Part of a small language model's weights: local attention windows.
Each number is 500 + 40 x the weight over its row's rms, rounded and kept within 0 to 999. Layers, rows and columns count from 0. Numbers have three digits each. The size before them is the row's rms in percent of the matrix's.

# layer 4 MLP gate, 1344x512, rms 0.0942, rows 1062-1098, columns 384-511
105:539464519581513477448519469529566539579459527541458499558479515489572507530403447507519530540527517508491489473498478532501547571492513504470493519486489512579499526430470531479545484497507529430491528451408456532536496549523539466553473532505527433450448522550540491521469521484506512473504543522499482500568524488534486536541457522429452477505528464476494550551496411438510478488555
021:530479503406518510532486493419515451453422473530489509494480484582558521457509508454552539603528512446503459514460489448598479544519529477515576481544480457536552473443573512482409455473478464520540490516441484576510522480576480460543520480507550524410512473435534519538599572484485516504456454443494516503500498516574485479474521528473512419467577506427409490460458560466473486489542
015:546500485448486475543477500478447476503541485477508496443503496505507572561444514527485458526466485508570562574435518513509511495521476469457557488509553508525515484494510475501458466438467549486463554451511467535564509557562508568457471526513452573550525542509475517488548434557520492472489451476499491434530493534505518442488516513465465496452492562518465464552480508554532460488462
120:539468437464485553483557490478452480484495490523480492518475506507528401480479479527389531440498507459490452492524473528464583487515547494491490484428494472522524493475507564504462446545496556504515503535499481538526436522483504445478509513500461494528487493505563577572551499564558547508473476537541434431498411484480591432474493612532456465504488456482563528491549529467495477442576
148:518487494485561489436502464530537439483496461402491510439531470469506451516527450530449548504499480426525529514403492509495552504521486473442516515466544576456505592562555514476478457461475502477448561545516505498510498445562517544539596428560494461510469522554483441494529391482589520452548556514545560479533492421464458499542544473522563490513471484516446498468434468470526478533550
013:555447444459547463500544424502487533519508510522546450517544434509553453485472485486455487520481481485466518518569443458455492506448539532454497438547460520523536516458531425467531491483553546513451497485432481469504572450534436431474481523481476558438472482564541545511550476557558517470491530507432430535548534563530536447413459499440543463488520480547505500504438560511564487502524
126:420514482494483480479476498563537473436433512526484505515473552505465495479507507578488498476525533470468506527502483529420492552457507559472551552460535550409510546503546526474418502470521500524561550524534503501512483427469465518519468473443507457454487486492427468559565527465499552537497520569486479478565502432504462478496466475501494533557457513559435513525515536509502511451624
013:510562553459569450530517535531545494550485446463504502456466451449508519429473551441537445563517433541431441477476461528526513437468541439513489507589542451497529516454529520554527437501481491430458505470595504546444455508490439502528443436451442457517461470442507509566455558472535550493443561533505483454546514487542530448505487516484471479537445451485509479478526466470549527435547
095:442472498573470516534476478572539503516494442501471516492511518476481529498541462557586476509442454493533459426537479499500593532481494520472566501500528460486563506480492490598511488549461579552558542441499468473519486521553396533482482561524479444511524529502475522513428446469474440481534546587520479465554439510534529466494515442532524542463504514487567543471545478459472519486547
014:532473419467545528455452542477475489447556490523464505560477454555523422554482469529546497529436543581486450467521503457510588493466534496463441499457479576462544507508432517474505494463492553455514395451474538565541476542429533465515526559543493500507506572536481532448457545467589512463443441464481483495452460562463507555509407540453469470523563508484549472523565532518465483498512
118:434443485472539536435507466544505486572502470455498609546490467444484481510516516406461547510481486550460535514497493481517507502452529535537538491539502511481502492540520454457491539539493556556522449508456434548560469542495489592505519488551566455485446540471532509470524464523511484467541466409500581493539435511464475405556510428406484505487548522493456452584469485543501474506505
130:579555454477512468519510547466426514501563488541497456494530449586485471541484486506486496543486510568532594505615555496448493515517545449479564488572452491483464530462528567509552479621482508509563511517531480501519512499506497471510472407521485507422472487496445497475440574470456477470529479489497542471534539587456501503531449441476578424513465468483445455521568532483478517449472
020:412516508479465484527523532522573542522493537474481454515496495504498520521485454539457580560468487539571487465454539504559490475557443484472564488544445494551519488545557465554471488472427510549477476501556562420480533525399564430464491551556510561548525478507516541500533486484523419465536515565500511552509458468522538475487507539456433505458470477467534519456499529504530496518504
022:470521524583534498440491486488539519532451509464514427511540483526564590495499467527519497477510504431512438539487548547466428501581440460415509519407495551540466548515508489546487554574528469535458592546466581519553495458450529468458525455539493469547637440474467471544514465523454541513461440506565518498502550516471543434480503533489502403491439486470507498590464479474479487549469
033:464489503447550506537445522499532479464502551515502511539575510448483488511502526462528528488472565494510507474377514545505434522515473479505503580532483446488508428480453427508492479461460514608460530489516489518549523477512387465489495502469467539512484517476571515436518489524517524485498508453484518569515521517519489495515594385535551503591427537461542524483530494500537506485513
014:493467522453486449511510460562494499453482525485477484489509438487490461521540570469555535532458505458557469484519527512555477446465562524549484422525422548478560463428467462507443527482473542459546516510469552453513507482465531505535483468458529478472549429463529539475545525452449526493510525429438441510496477448514531538444514527514530464537519514558530471522464545544475480557570
119:470511482530432489493464508529489546549487522483549447439491512463523580447498439514540536429449447510394427498465491475554448511485516523504495428483519479559482497511594553475474530516518557543515494511443564510467467486529398465541450506524554505455490552529496543475516467508461515490520473508482529501530530522539560517527512527488546532469549460484621472474460494508472468511520
131:456547467469495453526547527544532470500464520471454574501466464585507524516492470487460468572524440429482510474552461564516569521487561609495505527557457563531518464497555453457501555419488486541483478512503478483510605502462464480513437428544476527467437515528450481486539431467498481478542546498455478504541492531506363629559534498456496563524488471485449505530495594530498478543525
013:475467561522458483467466464477522546497489564543572574479553455542538449413538546456466455525566500480497566446505485483538474498556454545477524527519430457441438540487441510462453411536533439490539441529485496553430437467442544457495581494439516518516568477472452521553457455501464524491468489519555520545493509511429445436548454454464554479461535487516480449532490514493528464463546
117:520506467481502460505582537497556487452511517511449494413477485495454488533437513481482564493451457519538511553518508511516524453447514568453516554466515510499480485501511533544471474442471491484510535494573524453537495511521548474469417485544460468469499460449486412573578475450513466524492453458527461478533454555445426598517431423406464492558536487489457454479522587425549480436422
140:464553498469470460463434503519568482390506468540522544499530508515464522439519469508457492490478531458482587459493533507568470456521455481498492424557528558522521560525587549467520421499527562504478538511544470541482490495462479500566497509539469580504436494464482472558575413531574501504455542571543462501556508487539474483521464501562423497499541481526522541460532459479475504614484
134:505437517477476532458482540495482472540465565458434423537559491529477471480450422475551454572471527506521452509533473481483557524437478465574531534505539556457462504468526634446427522501493451530479493506444496448409482577511552479463504480508528495534526499492472458501483512472558426431515517457457474475511448470529532409457493524531500488521511471427494459538463484421487497539529
131:417515483565552545435517516533437554494535531463515537469522517442523520532505494482497503533561462546494461519496486382454509531577497523474468483531491543535493566463467470558455529523492495511529532507483593512487542415442466498455484486571438518487524500511504536463502509494497464438510432498514562543556523554475530563552471507472501480485436472425460528487507578545541503526516
143:475492561484497515464473569451520453500522489574493447484473518550504456535545529496452513459503483488465437516539530511502447508501566461500503467505474535587536457536465553484425504499476491504520467521566521468533480522486518435498492538458545498549489442469558505539441553538523467533440521548485461462536511535491508469588545519503559452472484561467480573557520475444493489502481
102:476507448527518538554503536471555530469529537519468547545549502506566456436491501486525439532505512483392524450523497474477493598483484490536573582465413494503547477466524463539557493515515494517536584526536472477481498473547453478524471442565504509422524559556452513483492453473524426471538512486490483451529470488502461520526524484522566549501592590549491545508559460422446471542513
138:516452491535484460539481577417510498458398530544481568481503453473503438580448527473536453484499512511462550512462577453516461421523520417504475526605539501510508488517542524465485487484557515501476507479484448523503449504557510467487512473507460551460520546508530489519487484488539434504513494537622526514553457429464522515471524477504512423447501489483488468536460496501576542549465
142:459556451504534486526543515440498534471512532548537541510533489522442497492451569556554500486514580579487487520498493563553532488452482518509474489509479545472531480536443580481479505478481444503505492463448458532492449503517562458437541485482502470444474472529572503481449548476448463549462543462488445622457500481475472531476529509405497571579542503485478503493481508522478455497534
115:438529444509460461483545471421462489472405573490495485545551558518464511470533536455506513471589551433513523510460473525516452453461463529542480433486450477625479485508545445478523541533463517487471528441488457415520468523521494458497424477388509499534483432510468510508462492547499446548457450489470506527576496464561498457533453469460521460491487577427458557487490583522479477472450
113:506458421516548513502567467431429494516509464561478483490536457505459579586522455480429466509574492536447504514560521503532472540511499477497525466537457466522576536483446496504461493485479475463496512515504469470504544470519535537547505458552463460472531466471515501477440557496454536468492497497506423571484516481489485484463465512473496472510486493501488495497520486475397514544497
125:550499503481474461499515541460394527372480575552495500475500576516536457487511467498469519494491455528524514472499457471525529567554483489484501425575483525547511548503438522448470491487452498501533512524471503523545447515510507540537514444396512515459380485437527457489494526511491501488473505475446455515511535509538505464535506488484543414476531565528584489491537411470560504527474
130:517503510468504435484445508532496581471483453527573533507556498501481543517505502501510578398488547465491505489547440422525505527535519489451406523526482434483454455508461548553531481537485534515424525526463559540466533465510515505519502486475583521509490481485470473411483519444520552481507551487452401493498502537473510503455511487478453538553537479458449508507504526480537534531526
137:445485516548506503523514494508486490499519461573523545511547472488493502423372566504538524509553533488511552512554451538531519552505444429497536429583524451514464491554542398466513546487502520449424492420528515523550441540514475514456495474531466536485466504509475523574436442416488465504558429593509466551466503510456467457405498464490428528494448523476566433595493415497543496493470
015:451529499478478490470477460512467537515490515428490467516557505500508507531482475492544508547506488535518506513553470532514473475463480433453456468501496471532460529538429489514469537465448572451516504428482555440508537536525561581438481541454465528555509474508463462464573519549537545542500473455444556513501486487414434475533577561479545516521423484560450461469498459532541445504434
116:531436462441530478488501427513525459587522484467482496528480489462458517488555469455533559449469509563483442496570465545486496521569421481475480528554532514535464470596463519556515516503519479480522609487515508517474480554463497578490451419456536492494523512515461526473541505497460507475622534425526528468490552442509519561496478501530540472472579542450486533485471496474493445554453
015:498449461490524507517538474478589554525486544544475458557563443439524450518522476458430506451475546519466483525468521476537473526465525497548445456493502544563501474568507561525479511422498535486510530515559440465450544514451535524477493567573512483510461494541478469545545506556460552502593432552498455544483465539485482474475452539481431472446504463493541433409536518472457435551495
127:574482484527460451467436545454493543467374542423456524452381489496523507490491500544500456460552515519462582528464506547494480461552487441486554509523536485488440505507476495412388485521471549530461451539523497454519428540494571471494539533499519511520490463552484478499472463476459524552487569509442509511489574509539527604453536464448466510548535473439488523490565500530500532534465
139:479442547539507487491575538519492514510422464454548492560522432454515468478550490528457491516526493504494444522508521465535479477495508531502492487490530510400391582539540491536550506414537484533475459499527547497485475497502457515488539477501571503434565495480501418475521485550549524477481484558442532477440532460498598495489509601445444531531493402467465516563495551571482477504491
# layer 4 MLP up, 1344x512, rms 0.0945, rows 1062-1097, columns 384-511
110:515494498397506570529500470478466473428561495435560505476535520511423464459614490481496484518503478466484499535505542510490430466510543523547465486532524488461452465566518491482531482464490461510572511539587589456428458441457479574440540471523494543490505490493558506489502465521466420604488490486487533472373480529463539484511550482522515471551534504534495504448523600573468472516472
019:480580543590491502481447420556529554545558561490497474516510531420429422529459532511496471424480532557477437503546481550463487454524479504464498466478462528471492477548442474468496518500491469535543477539500532470529559513434500545456526559553534464538478499555450506481460382474524546485456518504520452463470513533405481553482447521496476537577433467584620486522567513553493503504483
015:518437481448500514465434489485490473468509575431497468471447515526512473492452523479502451434508562474535494540480464471510443538553478488468454440535458552396440473435510578489464497455472523521513483463475472481528509514527529562499449528471508523473515516504571435518552568466579558538522510543473497523540450514429412464513558581486527549491469574572461481455473498452494552519493
107:532472435439492535475539491475451499482495486499496502512487501514528419482476476532414557425492488445491475471541475509453574501532564508492496477417512457515512489441529552493488449521506528523521514517503483535514469532460519432483511508498465489533491505528565573562565468550546524517465475528540427411500440471491583455447495620547434478517485471484560523499565514467491483452576
149:546495484551521486438493540526505499465520512408509549516464535412561483462526512396510549541521561457453477540436485512566471507539504461515452498479535537432471548504474504446509497469523496453538521443511507535413497536529523536508553492550444529431495546506461494505545424467537455479478470430525526536503441436479506523512491525515602488494482469530527476596430480454493424522476
013:452561474492492457496541521481510493548470578509519512463501587542489459548509560469476458514431462518554500449497556555518535559491462430561462526495478521546440548516504525460515476453430472566544445554460437499458458515428500460467511489442449531547545549478559496478518502518457553580486501564508512473492454464471472575598562511486485473485543501465451464523488519502461482575477
144:439491554512479495417480496439519505478403537509522502525457505544446450481481480510539419458538520544496505421440465494585538493470501512483516454561532520499457497504501467445498518474526505457487519472487486459502525503545482460542523456558514471531505521465576441531521485571459485476527465510512421506476557540451551558519467488454434512452501609514490561449415495559519504541501
014:578472489470456469565495444566552439443449433529439471495467453540505568525565488521547503471417532519523483502529518526505538454547426450545433532482529492466488507509531473488465441516496443439476481481585575433500526504528443546436557521467559439485498519458473512524512542533515491492449517576524426551537469474500556542505546478414544563516481499520552514548536441466451462470522
086:578500501433545483492536531421473496463531565464537483505499479522544477498452543439419522495563563506471552577472526483485415469494508505545456527515478549506422476516518502413474512451511436456417483573480536508469536466429583451525497449490506545472498503516514505496546560504532556516490469450477514546427573514479463521532495555501443456558477506546430452511443507526547485500464
014:563402590526487530520464493494501472523540505523421527463507546522455525513540483490516443502556503448518479479517511550471465487437475467532484522546546460520512455457542402427487498552564492487504540523449485515502443551484454538556522476451538560500491488453531487458420470521502447538571549519505528489468565501488458470490510501432543502500463457509524527476458492555461428573561
111:551551513526462448548484532464502510456491529520510399445523537564542505480475489575562455485523513442499464478494506530489493520532482483467446532446471498532494534462479530532520460472498473433461525513540534429439525483510512416477483502430443545517549487540476515524471537461490502523437540571466427516457588474512516601467477544560509509513470475513523555421538532460488522504501
134:560517518420450457468529532489532497448486456472422562484466542562513520559541564571535537529449461506475494514547446531517502537502435475498474498513515477406473526482492606457567537485461549460545493409462507433543493530498473480541498448471540533457486429496486546523574516557526536489461445517479539491442548465512575572539560544606504435488521513501547494526471481440455553514505
019:546452508486479544537602492557434500459487489517523525503504507569501525466435475474508467460505487603483478456499587516458523513496478458476449529483475495465548454463458472428541472465525484496491531558486553535476446516580492507499531553531437421503483532537461459556423590484513485526453541489528482538597517523445500541449535490571494576537614465539520494513503576556535492478486
021:426530514499490514411426448471531511519512539514495455533531479551537543474550456525474519457563492441538465506381478451469502514534487524437553515467527528486458471487492501526484492532507491594518558533461572570570467431477529472510455542527510447524549413493538480514462495558584530482458519526511572577498573460544451469543518531498512423552507501497495457543459549479474485532477
028:458495495510499453551546502574521518460479480576437480479558424517504557515512514533587417512443522487532581562589462448532475496470581560437490473476512484475482496510519498527570484527540560486478588555473520510432501458532500497536520510558507543480503472455498537497464503515555483462527464470505442506443487469471508436477444492441470403498505530462492489538526486553501458494450
013:436498513487555538528489428451480499531461505505551535478495547527480456517441517481451466489487527526443428515462447553574451485442499466532498451554453445540539470535562515487446464514514492426522440555454458497481518517542558450493519535548522471479548457441434524555526453547501564524462543536450499519534539553418499576533528493476474550462558510525431499494548445496491498526522
124:480496520574470478503532490522473466477513512476497445465475495541473477526517451576522553477466433534521538531512520532532591529442479539390504504539538456493556424525475481455527542455450485512499493513482514465523507506456451486469485465432467472487457475451456526476575489470473507499500509512412506476443566518508530456494455532509529467433470499509556479507469589493455530437544
135:493446571521526463489516496522493465511491462440520418538485528509525474480571491417435544494405479477460539440492440557486549458466455467497527472516507498510476465539471408518521525448582494522518436506434457524505477471541487520472440548491493516469440458413493477542548524554540489510480513597489501444400520497600484500447513511577519504504510525415523552521536410514525524475465
014:508497537531501517430495506423451507574538560432492509459455431548498514545572521533533457521537450503568561530528468451508509451575550492460461448489528511451556440456445545489479463491493560518503448482552499454472498514552467431525520458487475522476557476548458453477570451551551511468492527554493440440528450525537433523532528518452481503485566468445438440543535472461513516437510
112:519485546446479562469446487510514498540504566506585502555484504530497499408564445498549451496553509523502521418478479505423453483444534479551461455495509567486485548482461466495491526520500481511470511521479505483443451479459466533565501508493550522512493555541504545449442470520481496504426565581480544514514562485557499460524534549553502534425476570509526529523514391521461481497577
144:528502431494515450454447521489483489453489506500467512517553449514513483478528497544529488462465537536461555464542544502517495464480442534408459519532509508565477541515458557501562544472515603625455512480568542508426543459523427496488490474493415446432467511438511493488496459490447481494454563453483384409551526553478552469514496488510535521515475544472489473521580516456470509476467
127:529420500463471560484456562490442478518513510482418468514572480527482499496396424470521473567458467476476493524514471479468523527425438448569572522455520531514461485477514581468434416494526452502521492473462551416440414540504520423501541513492485522475565509505492492467555511520507450389521569430508473516525455517521469442496450476470477506508506542438505383525486475441505531537488
139:512485473456430467511475469493577484471474463530495505514520448547510470478505491531491506510444546463486566506504502582549555501442565463541509577498437459470533402520496535455516456520532526568499480516519461483547483605478509528522538522453573513488467554458511508524487477496498529573485522558506440427484505485544480445444554462526495513542569565523546520488531394430460481488514
143:535503430559497504549511435551474550488463495449525534542523475460481551470497474493508477507513488510512550497478481465518515501541424513512536539545519442429430531411490433516555515505492503523541492480475459510477526445530494523543485466580476501451499510499429541477525448460454534465545480459536488527467505483471491543376479525447464578541528442530543431411484517553481509499543
090:523514525447490476468505478498451457532470464471535439457456452462437554580514463537458584466509490521613508580464521509548495410525539459464444475519581508479467522534476561439479509484501514508452419483463499544544463500456534529465533555459505469587465472468558454515539549512489563507481465509534528545508526517473537506502449516477428460504423416471515449505448537623555521462454
138:528418513498474446488515557392515443459419528543461548482481449471489459569460515505510440452459549491489501530499602453493496443549498456513480520620560498503500504513525525494501474526579536497503507479491439526510457479520546434444487439529476513472544534497550481527507506494488448482539492562588532498567447430474530492516506485467504451457484506513476495512465479455545568476495
146:524516553462554520550609540484501460562511496564499458476485509532550504491484549505486459512507523553542503455463512492585540446497542506565479589456521443514510483472416524504445505422491419591515474496541550538523510412532502556519496488539465549467525453513500477548508515494484512566453494512501441553402523479496579498518462528470515520459568540496518460473530481531536429536548
109:430515463525465459495543468458486486484421570457490499543520555511455501499528508483526515497604587428521515515463453539531466494515476557542474470509416487615480484529505434486539559550451508472468533447475456398499468542537495457500423478338527506523494466527461528498445489547502460543497457498489496502558514480530466457538446457437519470506496564448478567514535572539496472485474
110:523453412497516489478570448435461509514510472557479503494521447516447579569495455527405487532525466527450512497594526468508420548503477489527522489535447462506570546476462477492452492486513504470488543484507449486455535465495496546555547455566454448469503502474545495527477550505462527462521446480518440570525485496521472477442519526503487490495544505519526492526510458498401540549533
117:434510493540536540525472460545616479616514445436543529503492401487445533518490511502533474498496558447491520520488535516476456464473489487537514577433502464474499434514557493539514500508562501528514501487518514485470536495481510456481484558564493491546608517567483524504490447470504504499497526529533530484513491491456489518474494490489467572509478411470420501496484595536441517482531
139:507550429576499494562562470517483416560555510442478502501463526501567513544527543491504426589468451454499530469423585552451552459505553548432550466425479522540539497541499526455467495474517515496564510497517500543573481496524479494487506498469487469404434513520480463535508456548451504479567462515522494470418524536509521480454507492491515406477463498550583482490469481484565462478473
139:492473514516519565494481508490468487502536495472450484491584482515448430486534509460564451475571515513510516552569451430531540444529477462483554492568500452481523530534507507484487495484481490514460497404500518474548501585481498457438432420494529468499449478493524431539426511491602486464486442524556502482510564457514551515449481396392568493512498429516516450586536518523503538512532
014:593538457497466544502453513434551487530496427552563490529460483431461519517539506535469498520470447450448551507419469529552517525537515513559497570518522551534488509524578449486516581531484478557533470578487445540521538489562412428514450441471464475500495535530521476521460543494440483520495499480546502493441503461579505528460485450500506496519588514426519534556498556507494574489540
113:472466420469544472448499423524565423534516528483494488491534495431481554474468477488496541526488506561523452463518481505554496573550454543504494513513539529478444475546507505534523480508525481460560616455524503498494458509446576542474516451487523494512550469539442527445512565507500499502581557465545561525499549466480572537448468542504539482426521528455497477493485482486512482521486
015:461546563509544481429486457553402430491496556504471501440476535558453545462446528525521460532463473535530458459521494548469548438505501459502478544515444448464465554424565471524549477569479526460518496549449481565466528463527438532489433461449477551537493495483468487440526476478496447504394558421476549445492486488541470432460524428526563501557552482468494513595540536498554529460534
116:565483482551496488471411567472506524455385526477476511472406496462513489497491496527508478463569496544483577546491550540490503485518492465476556493544519464458441475495441495428383478517497559516474447511511493430526452556496554456508553525499524494535505475527480490478490480482439518525474544511476520502497585530551493573475516453450436517561491483454496506500560500508483511526495
# layer 4 MLP down (transposed), 1344x512, rms 0.0647, rows 1062-1097, columns 384-511
113:546495516513536561440488592536442519486458446482551516536520491466503533504494535474526508520517505526492521444568444468509529543509486560442489432477507538539484422530565558499492578478498479411538496467438450456513524487506511492499540523491588496540487471433448548481453513512475463480550479526532469457576458513524491470518490621547479513507477524506540477512541482419542542583538
014:442579607502515465443513445551547514487507472459527541457414466477511449519505444478455480515516500437479495483490497508490415524511483518475522429511501488486519503556472468464560500504468526474547484486518504420535486553466494500497492521493453494519509483496432478432418462514487519517433434500495468491508487468506519545545467470468504540589468497538522454448487477570479586532486
008:460468477472447468455539478484570460496492525466481472457504527489497472531459465462604537428443513503488587502425568478530527405531499492510522466509488458488448487514567486492526521425493503508494508477509511501485490444554507521529475488540464577528543483491590417540583550467499514553477530453519487526464469546430490510447492515510477508445452576569511457542400438477472551582461
138:455401510520489537503427481426559451482519538478544553508465518535556439483482499527526472502442519485514467527549456445537529417551501475524507487468525537484517462476511461493500529463485510489481445543517423501493585484443426471513425455524532488465516434518521520454543462509514473583528514584482527569553564528522414461495466485557474489458470444454524470562490445506466514532469
128:548541442497456497488466549464506468503550494523567457512482462507518520441501484522462480480532486487461475559492527454510488451519543460528535468514514584502491538462559451517529478495551432504571468412524493533527466530524402495521549511570419511538513519507509511474467439421483491523492470517504503523460439461498518572578493497516560491544552573446531470428497570537468394528518
006:443470533537427425517534487536484433432510507444528541469445448541518499452437532482493454512455481464499464456594499517484447492509502540511463398521515464462534522513453522512440542501436524523527509494458470490467532533507565475541476468443530416563507512507506543472538521490491462485520481494490517507509566486509590504515508519543410430546507483490503489543465511477446525557489
132:490447504553499552525455562603500536490513504487545442466509505534537514534438562531448465467528500514497547508480512556527466492493489516536508510443467534487507503477482464460475442528559456474624527535595523533555470453514545549509465500504496566439518455522548495536486550457412543531501471501409526442485490552535591494512519545549522553398411558500487500447457519491570482573516
006:591549431465522522479468488525513524506490512427486477579527568488482521462432516502454524455442473547474460482491560478558569475451524444452469465546542493439520477500505499479486473510459502501539439491561475532502564447474482429523512532422485528527491520429462506472415494516479440574494525563514524463434571501471562513532527519518528561455412458520459513511531445525480481503507
093:493511434434520560553536474513447463494534485519535538538480534465499492559512400503524442446472467423511512577505515576504451516439498465477480495505551486520512467439463517497498511491508516471501535540514443520489437533469501443496513530492502519554465438435551480555557476464518532485531479455505513480525493510490506505520463439567475511476467497462455458558374419511518457592520
007:514483523586423494508512495485563479479359553530574470480515491516552580560506533543510497525602501547550513468543501462507466549455480500575510491533480439516527500477509517483487580387502508498540526460495466494475444485472551466492496469512581429511513536463502485459502504517489505479541469506530558464501515468505465519481506412529551488513480481499521538552492469440526435522526
129:497555562538543497449540476497457476546467448423542502504512543537511483523471495544507444507524472467468532457479508527476510508501490550487548568462520464545488586525470518540520445518502524501557438527419474491486521558523487411500506554512607545537547592470478473496461534525478556497497489506460481512500470493488529564463486536458456527447543560471499519484460474457448507523500
126:490520483533487470512560468505450482526506493506498536527508511461513586496490517503494498526514496457490492521477446489479479513509518479510471562474585446557505495483543448530543604438507388460481439511449505496536491469547483512534459504530497481556534464472587527515568465515493527509484542463483491545450479580452429452465487473544501508537442475475555527523471522521601567542476
014:486480488586464485520511545513502483544493497557489531577515497502536505522516514530466484410509501523552526506468552514499498491507446483555471513492585465420510481556462535551476549521640514526444477497457480503491563512494450527542511512518474537497501460539473523517524547407589458516499467543562545477535512484482541477507457447494474510523444559425537507414395428539494508460511
015:489499497495497435569542560506503496429451547531455470434503512442505489413480478554475481509532456531458461587410571463514511469445554484526463553500450490547495506529481504528593586542523500520475508472494540464543537474465514466437486517528451465488458524524481445470503482454482470509461497529554381502552534510543535447444565516490559517479501503530490510659513445516555456553506
026:469532536568566539536513523505452530479394477554467401560434483552555493545520580539570459531403530480539532537625464575507510504506524551445418489527507522462472563469507525529426508552543560466430538452524552558479452467553534516523509470489502437493477503447508511500382519571524523491563532466510505511514506459493523486527505500478495522470438474551544495618498541548539520556499
006:473525483505514621442486451560527487456486494564539538446422532541539531503516588527522495609453549520473506476437521502514542517448412578463528526533523513476560498542532528511458514554477507458420465502522469474524536560521484429513587464524490552446516494520518535487498582512511464528460548506470521540523471493496491467468457427546476424516544502492478422482520503526490531478489
121:501534564535419416488475430437509426496471550496470471509503492530452477553535507573444520509498435529546426464540489538496456517517549476530478384474540517562534492423497469560508472554490517488493524524538547412456514504521511498510512448495640435434561549462467448528514537495516537460456437441420534518476529504493472446480473572571449537442476507492556445545443466536510551438474
134:464427605519486523455524489575462534453470501491502501488495559519549458469445492472484486448544496484512518554571492467518604473512550521421482556518504522537491481396458465482511527536466504495479503542459462478491550462493480523552460457526566542477457523483424514509433536483507564510448482515439495436561509472580496526493491475525508497471468468448460563504522445439430444545563
007:483557437502550524552468486514542469521505514442465510556487489447543504465489550480514546484551532499542467517491491493521472427510489476474480507420566562515485520560508496482524485534455429498466441531480551505490471549540475575548461523547460477522496528460544495553536524520566548468568517473554468495446515528539508534504524450445530485533511528439458527504506503505409491484552
114:472561526474590519538426499513497488499547523456479545473544464541532485493585446498470462505488510439495510456391487537436427477485501521449512508468458509459496499484468563459519559441509487495479506502524468507482485470442456485517482551437528486536571507428551520530508498514540465482506523503538529478522495534451527475509502484503573449479555476560469500441563526543480469577546
131:495506521590448508493469531519486498458478471544515468448480559495478438479488456469501479498530475471516507480478499478516457524503535465459490535500558507543550496541512518478511529458515497470514506506447508447538581481512512502520532465582496484522576541512463539494460456433534455555498491509552573504405486560524500470476502522559493560462501588512445451454486533488477416539549
132:468467531533490474464532502481490445441566502528483466536591536509499460477512455489405468456465550449524381563446473493579545518554457475509424453524470492516437520531496516483456468537575534532455535570473528439426463482498568509565434526546476528492540527505534546521554428469470446479506448495451510493530523529455472468534543455538510451545491420505476502504543504423480509532498
133:527506502487495531582481491515506458546477448465486453471536492495475497522472538558518453522467497545528531482484507450471520601449459429526484566507507548442492533456516513516502495475524457492559482473479500511420497543538456480482453501486498459484489600470475482474497503490420532480484510530483530526457478450501486490514498574516543440499541453506458397551527450462472524529493
149:525522455568463518488471497452478521559441487461443463438479543542444502485450536523483492494518453454446486463450531466487528488539569461477452426460453506433470543504493512496466495532446503463451476429502522529544529484529493573484440467523465485518568514485460458566456520430523462477564561521473515477541483558553493535486499533553551513500462544496453575518426528535514500490470
104:465493444558548479473574548547475515556421419466475552485488471493498496460516482468514449462437570505489482454495552525465483451518490495480413431554546555517500548447532511476410484541501480468469527507555550523526533508455466518436574476520523468417471447500428545474473493509533541567420499475534610473481444452470476556463496473481462443416526485446492495538514551534516472464480
148:547508540531492514469479540489485505505457531468412460478580448505468478493446426459518434459449456514554499425467497562518526545508562494500489521430500512525426477527483548507513508508505525486470411508416564563460436438478440492503439427501451521543405501489504486527535462496476480507415499529475525484471511506513496444496450552505500585498564573519480557501539517484480539427497
129:452562545516522494535528540514500510513471539482546565587548542420481475498566483548523503517558493507541493551531520475449485545531474491523484456560544533466496413520521377517501488504488489510544472451482469477522507555486534426515456490544454498515429515549567536486560547492527482565521517481509555518427531460525482481429513455495509479554465524493454513497553514487516477464502
115:463533591478488539509546440528488479505527523491495463495505536445460464467501510468532474547472550545553536531499477529471521479528457557510519486502498415579477524531490503516536520557535522519491551483510491542492497470550469542405482542477534506539552531455466490445517458559559442471505486468488442441529513458488427529464525494512520488488557520478473551492510535453477470486496
126:473533440481465498532502499493487451551557478523538462539476479465488607521478526562510475537424465490483463436506484554446474496501534399523519473397486392376472503496520560503563471534505588541455513539441568483454519512461424531469481520496479437502517497509471526485485472487502449475479376430474541465504538539496446453448448476473527513407492481476537521491541479445522511522531
127:459533511441543480590502533385595478510503421509450484540472489450570552512598507483459431413461479524502497482481455480458495536445472572497468448498520481558482521468518504534526477489576473497441558489519489493489481580563484511472474507447493502496514483498456516485488577539448515564550485458510486464528404532528449529491481518394533579503517515454434421507455558558431536524479
133:502508563483494430500512513433483474571459585521496476517408550478456478471499592449423525534446485483567515548559434500496522475491472501535519478507564523496484507530572521462422536456521523501539498454483470468509474512537554489503537496529515502475539486545461525528458482489511447514469522481495519453477430407511489514517399497485599511570522512480548441506530477574459551485466
130:503481472492553502531441514539560503496516447537505501480502479436465414563434495572381467512532478480519443579484545538525450524475520528564539480525504557589478558534510418519496466465465512528515481472559474470527468507442516478518579469481557478439459546511510502464497471499423508467527450506523502472531525368497520502412366536511546506472488550510570560541526509457473446520470
007:491521511471476481553484498540470522444559507466480527468482554465456514544542481508435537504463423499529483538480484476521440446507477502575431521481508519468448560549531472501533486470588457461492464586539488542471442522554496475468526493464478494485527450488519480494522535480518499503526578489494471490582427436478562495521462537432531428424520488432574496450516555514576510524484
125:468524506558530515500498601459431507460416441465494477537443542480452555581538481477497476483501413538538463518585530518466518499449471479512451458435528512527486538598493432520484514491497545513476550493486498522495506419528483549484487505483521507570512450514531529505485514514488571479518463434558547559521504471508450503536445554518525482489484532550484484473540547516519525457480
006:516545482514509450447479473518463481502553514537461547527469471478452416521548493522478573533516483514502439501469506553512525476444433488506474536477562488466491489570578545446519453538474515453441520490492510579530533500511490471495452455457543527480555507487455506437566565484500438508473597418522494515483464515523553416525490510483568436562513452546529517528519514597561427520480
121:485477510445462514462553585391500482531464526456599469441524530533542509532460512545506470497538477433504500459440491489522481546465470522496468428480515527510494532613484511515549513491544441428514485515470537501480541552586535422564523456416471610391461553506548516493446510494493502522548549519429471478473497354487498559601540517535484485504543442522461502426533477485521490493477